From a checkpoint of a small transformer trained on Wikipedia: 598M tokens, 3043 steps.
Each number is 128 + 24 x the weight over its row's rms, rounded and kept within 0 to 255. Layers, rows and columns count from 0. The size above them is the row's rms in percent of the matrix's.

# layer 3 MLP down (transposed), 1024x256, rms 0.0832, rows 282-287, columns 0-127
size [101  95  95  95 107 106]
[[ 91 112 169 110 128 158 187 102 138 124 154 162  99 132 167  95 123 127 114  94 146 135 132 121 178 137  96 122 127 152 129 172 159 112 105 123 126 145 127 105 122 159 131 134 115  91 155 126 102 129 125 159 100 151 103 145 147 126 129 107 122 140 143 155 120 172 162 161 125 152 135 153  77 139 169 110 136 148 158 161 168 157 142 128 137  75 123 153 135 129 142 161 108 136 107  94 135  95 100 164 146 118 130 147  92 108 107 115 150 101 147 125 121 131 123 121 135 138 106 125 115 120  63 128 146 129  94  85]
 [169 162 120 133 142 127 122  96 120 153 119 169 105 127 113 158 158 118 124 124 123  78 181 161 124 138 160 163 102 167 104 104 118 143 131 143 151 127 137 121 110  81 105 127 146 104 150 125  82  81 110 136 148 115 108  91 119 119 124 126 153 120 155 165 116 159 121 119 154 138 142 139 117 128 100 105 160 136  97 117 107 133 153  87 142 102 128 163 156 139 172 145 116 112 113 117 120 143 112 127 134 142 116  84 130 130 152 126 118 132 139 104 113 144 130 114 151 134 114 148 132  99 136 120 168  69  95 117]
 [152 128 142 148 162  93 108 108 150 110 156 147 113 156 120 139 154 107  78 150  95 129 140 154  89  87 139 125 135 108 102 153 101 121 114 110 118  97 119 131 102 151 111 123 127 170  59 126 122 106  90 146 153  99 140 134 170  91 101 121 149 135 122 151 107 156 102 118 141 104 125 158 147 137 122 147 149 127 106 114 101 160 112 112  86 105 154 117 146 121 122  99 124 103 109  86 150  87 114 121 151  91 113  97 108 172 164 111 160  83 162 179 107 113 132 163 130 128 149 137 125 173 115 134 149 105 106 129]
 [107 104 151 108 105 121 142  90 162 153 133 141 139 135 130 121 105 148 155 137 140 129 141  99 135 139 115 152 170 118 111 137 162 118 104 103 150 149 150 132 155  99 147 124 118 124 125 138 100 151 151 131 128 154 109 118 137 160 117 173 106 114 120 137 124 170  84 136 168  88 129 136  95 140 100 115 138 152  85 134 169 139 136 181 103 189 107 127 150 109 162 120 125 122 149 131 119 123 115 104 151 129 106  96 188  91 179 134 155 128 142  98 133 137 125 106 157  90 124 108 121 194 110  72 141 143 155 120]
 [127 121 107 141 139 124 126 174 126 113 109 132 151 122 113 160  85 121 135 122 141 117 189 115 161 149  85 126 148 107 127 151 146 123 109  69 141 154  95 143 105 104 114 127 126 136 133 109 136 128 140 161 138 121 115 143 150 140 109 172 124 141 120  84 150 117 144 118  83 104  91 118 106 121 129 140 152 114 120 155 140 147 130 142 156 173 141 170  87  97  91 152  92 103  67 127 188 127 143 163  99 131 132 119  98  98 137 143 130  54 132 145  94 146 143 142  93 117 108 160 108 106 125 138 134 173 113 148]
 [125 131 101 126 131 107 108 157 157 133 119 106 143 126 152 118 129 114 138 112 144 133 165 102 141  77 185 196 143 132 147 129  88  79 141  90 135 134 111 101 132 138 111 139 129 167  72 147 132 137 116 122 115 130 108 131 149 113 164 146  97 147 140 160 135 114 102  83 147 133 112 138 124 123 113 153 122  81 112 173 123 109 109 147 139 113 169 136 145 155 124  89 132 138 160  85 127  81 131  95 154  97 127 115 118  94 164 127 149 156 119 130 155 152 184 153 131 159  95 117  91 127 180 104 144  97 128 144]]
# layer 3 MLP up, 1024x256, rms 0.0942, rows 283-287, columns 0-127
size [ 99 101  96 106 110]
[[117 174  90 146 182 127 146 137 131 113 144 127 122 175 146 134 145 133 123 110 110 189 143 106 153 149 137 132 116  93 136 153  90 101 125 174 130 120 158 110 125 143 148 166 164 151 121 122 161 118 137 128 142 113 111 121 128 115 105 114 132 115 116 170 127 119 100 204 153 105 135 106 159 139 138 139 107 156 118  97 114 154 140 105 124 162 157 129 110 119 133 122 137  69 179 104  69 159 197  85 142 132 146 154 121 118 107 116 123 156 144 153 120  96 144 158 111 105 101 145 174 115 119 139 117 129 129 118]
 [121 139 142 111 122 127 128 116  93 138 130 116 109 180 143  94 116 114 143  80 174 106 110 146 104 125 165 131 150 168 114 138 162 167 128  86 102 129 111 149 148 142 111 122 117 116  91 140 136 131 123 126 132 136 107 104 134 152 132 122  98 125 124 119 108 127 151  71 146 137 121 123 100 128 147 133 112 158 158 121 117 127 133 133 152 112 156 118  95 158 140 114 143 109 133 119 182  89 153 101 139 155  83 107 148 129 107  76 161 122 101  69 124 179 157  86 116 130  95 176 138 116 109 158 135 132 140  86]
 [116 115 116 127 140 127 148 126 125 103  94 153 133 128 155 121 118 145  94 140 115 107 151 126 110 155 141  87 126 139 130 136 122 102 110 114  86 115 130 119 150 105  90 117 142 148 122 123  92  65 106 168 115 122 163 143  96 142  77 100 120 114 151 140 106 100 128 121 142  97 180 142 112 122 145 177 159  97 154 136 134  95 146 152 135 121 142  95 162  95 115  97 137 128 110 146 128  87 116 122 123 121  87 177  91 133  68 132  85 156  78  84 190 129 142 108  80 123 123 110 132  81 186 173 137 119 141 155]
 [108  93 128 110 106 138 129 132 157 113 104 149 153 106 126 132 158 127 164 139 107 144 153 178 144 160 140 173  74 165 127 123 148 148 160 176 138 121 127 117 119 101 153 149 109 144 138  97 111 141 109 138 172 118 125 124 131  97 114 108 136 156 132 140  84 144 111 124  84  85 147 144 124 121 132 116 122  97  88 164 101 110 151 118  88 116 114  93  98  86 121  81 136 136 162 147 141 145 101 136 112 112 129 132 100 100  95 116 129 149 117 155 153 153 140 107 151 110 112 120 138 134 169 144 104 161 162 124]
 [ 90 103 136 125 114 128 123 151 130 128 122  96 136 120 146 143 120 132 168 143 109 150 103  90 165 139 154 155 149 109 137 132 128 139 140 132 123 119 126 180 112 115 106 120 147  84 125 134 173 148 111 146 109 147 131 157 113 136 156 124 125  76  88 156  94 127 120  65 134 159 153 129 124  82 145 117 139 127 129 119  93 148 132 153 154 135  96  83 103 135 125 130 132  79 109 111 168 122 137 138 128 117 103 140 133 135 102 139 117 104 107  99 129 154 113  84 129 141 131 110 121 125 149 173 127 119 179 187]]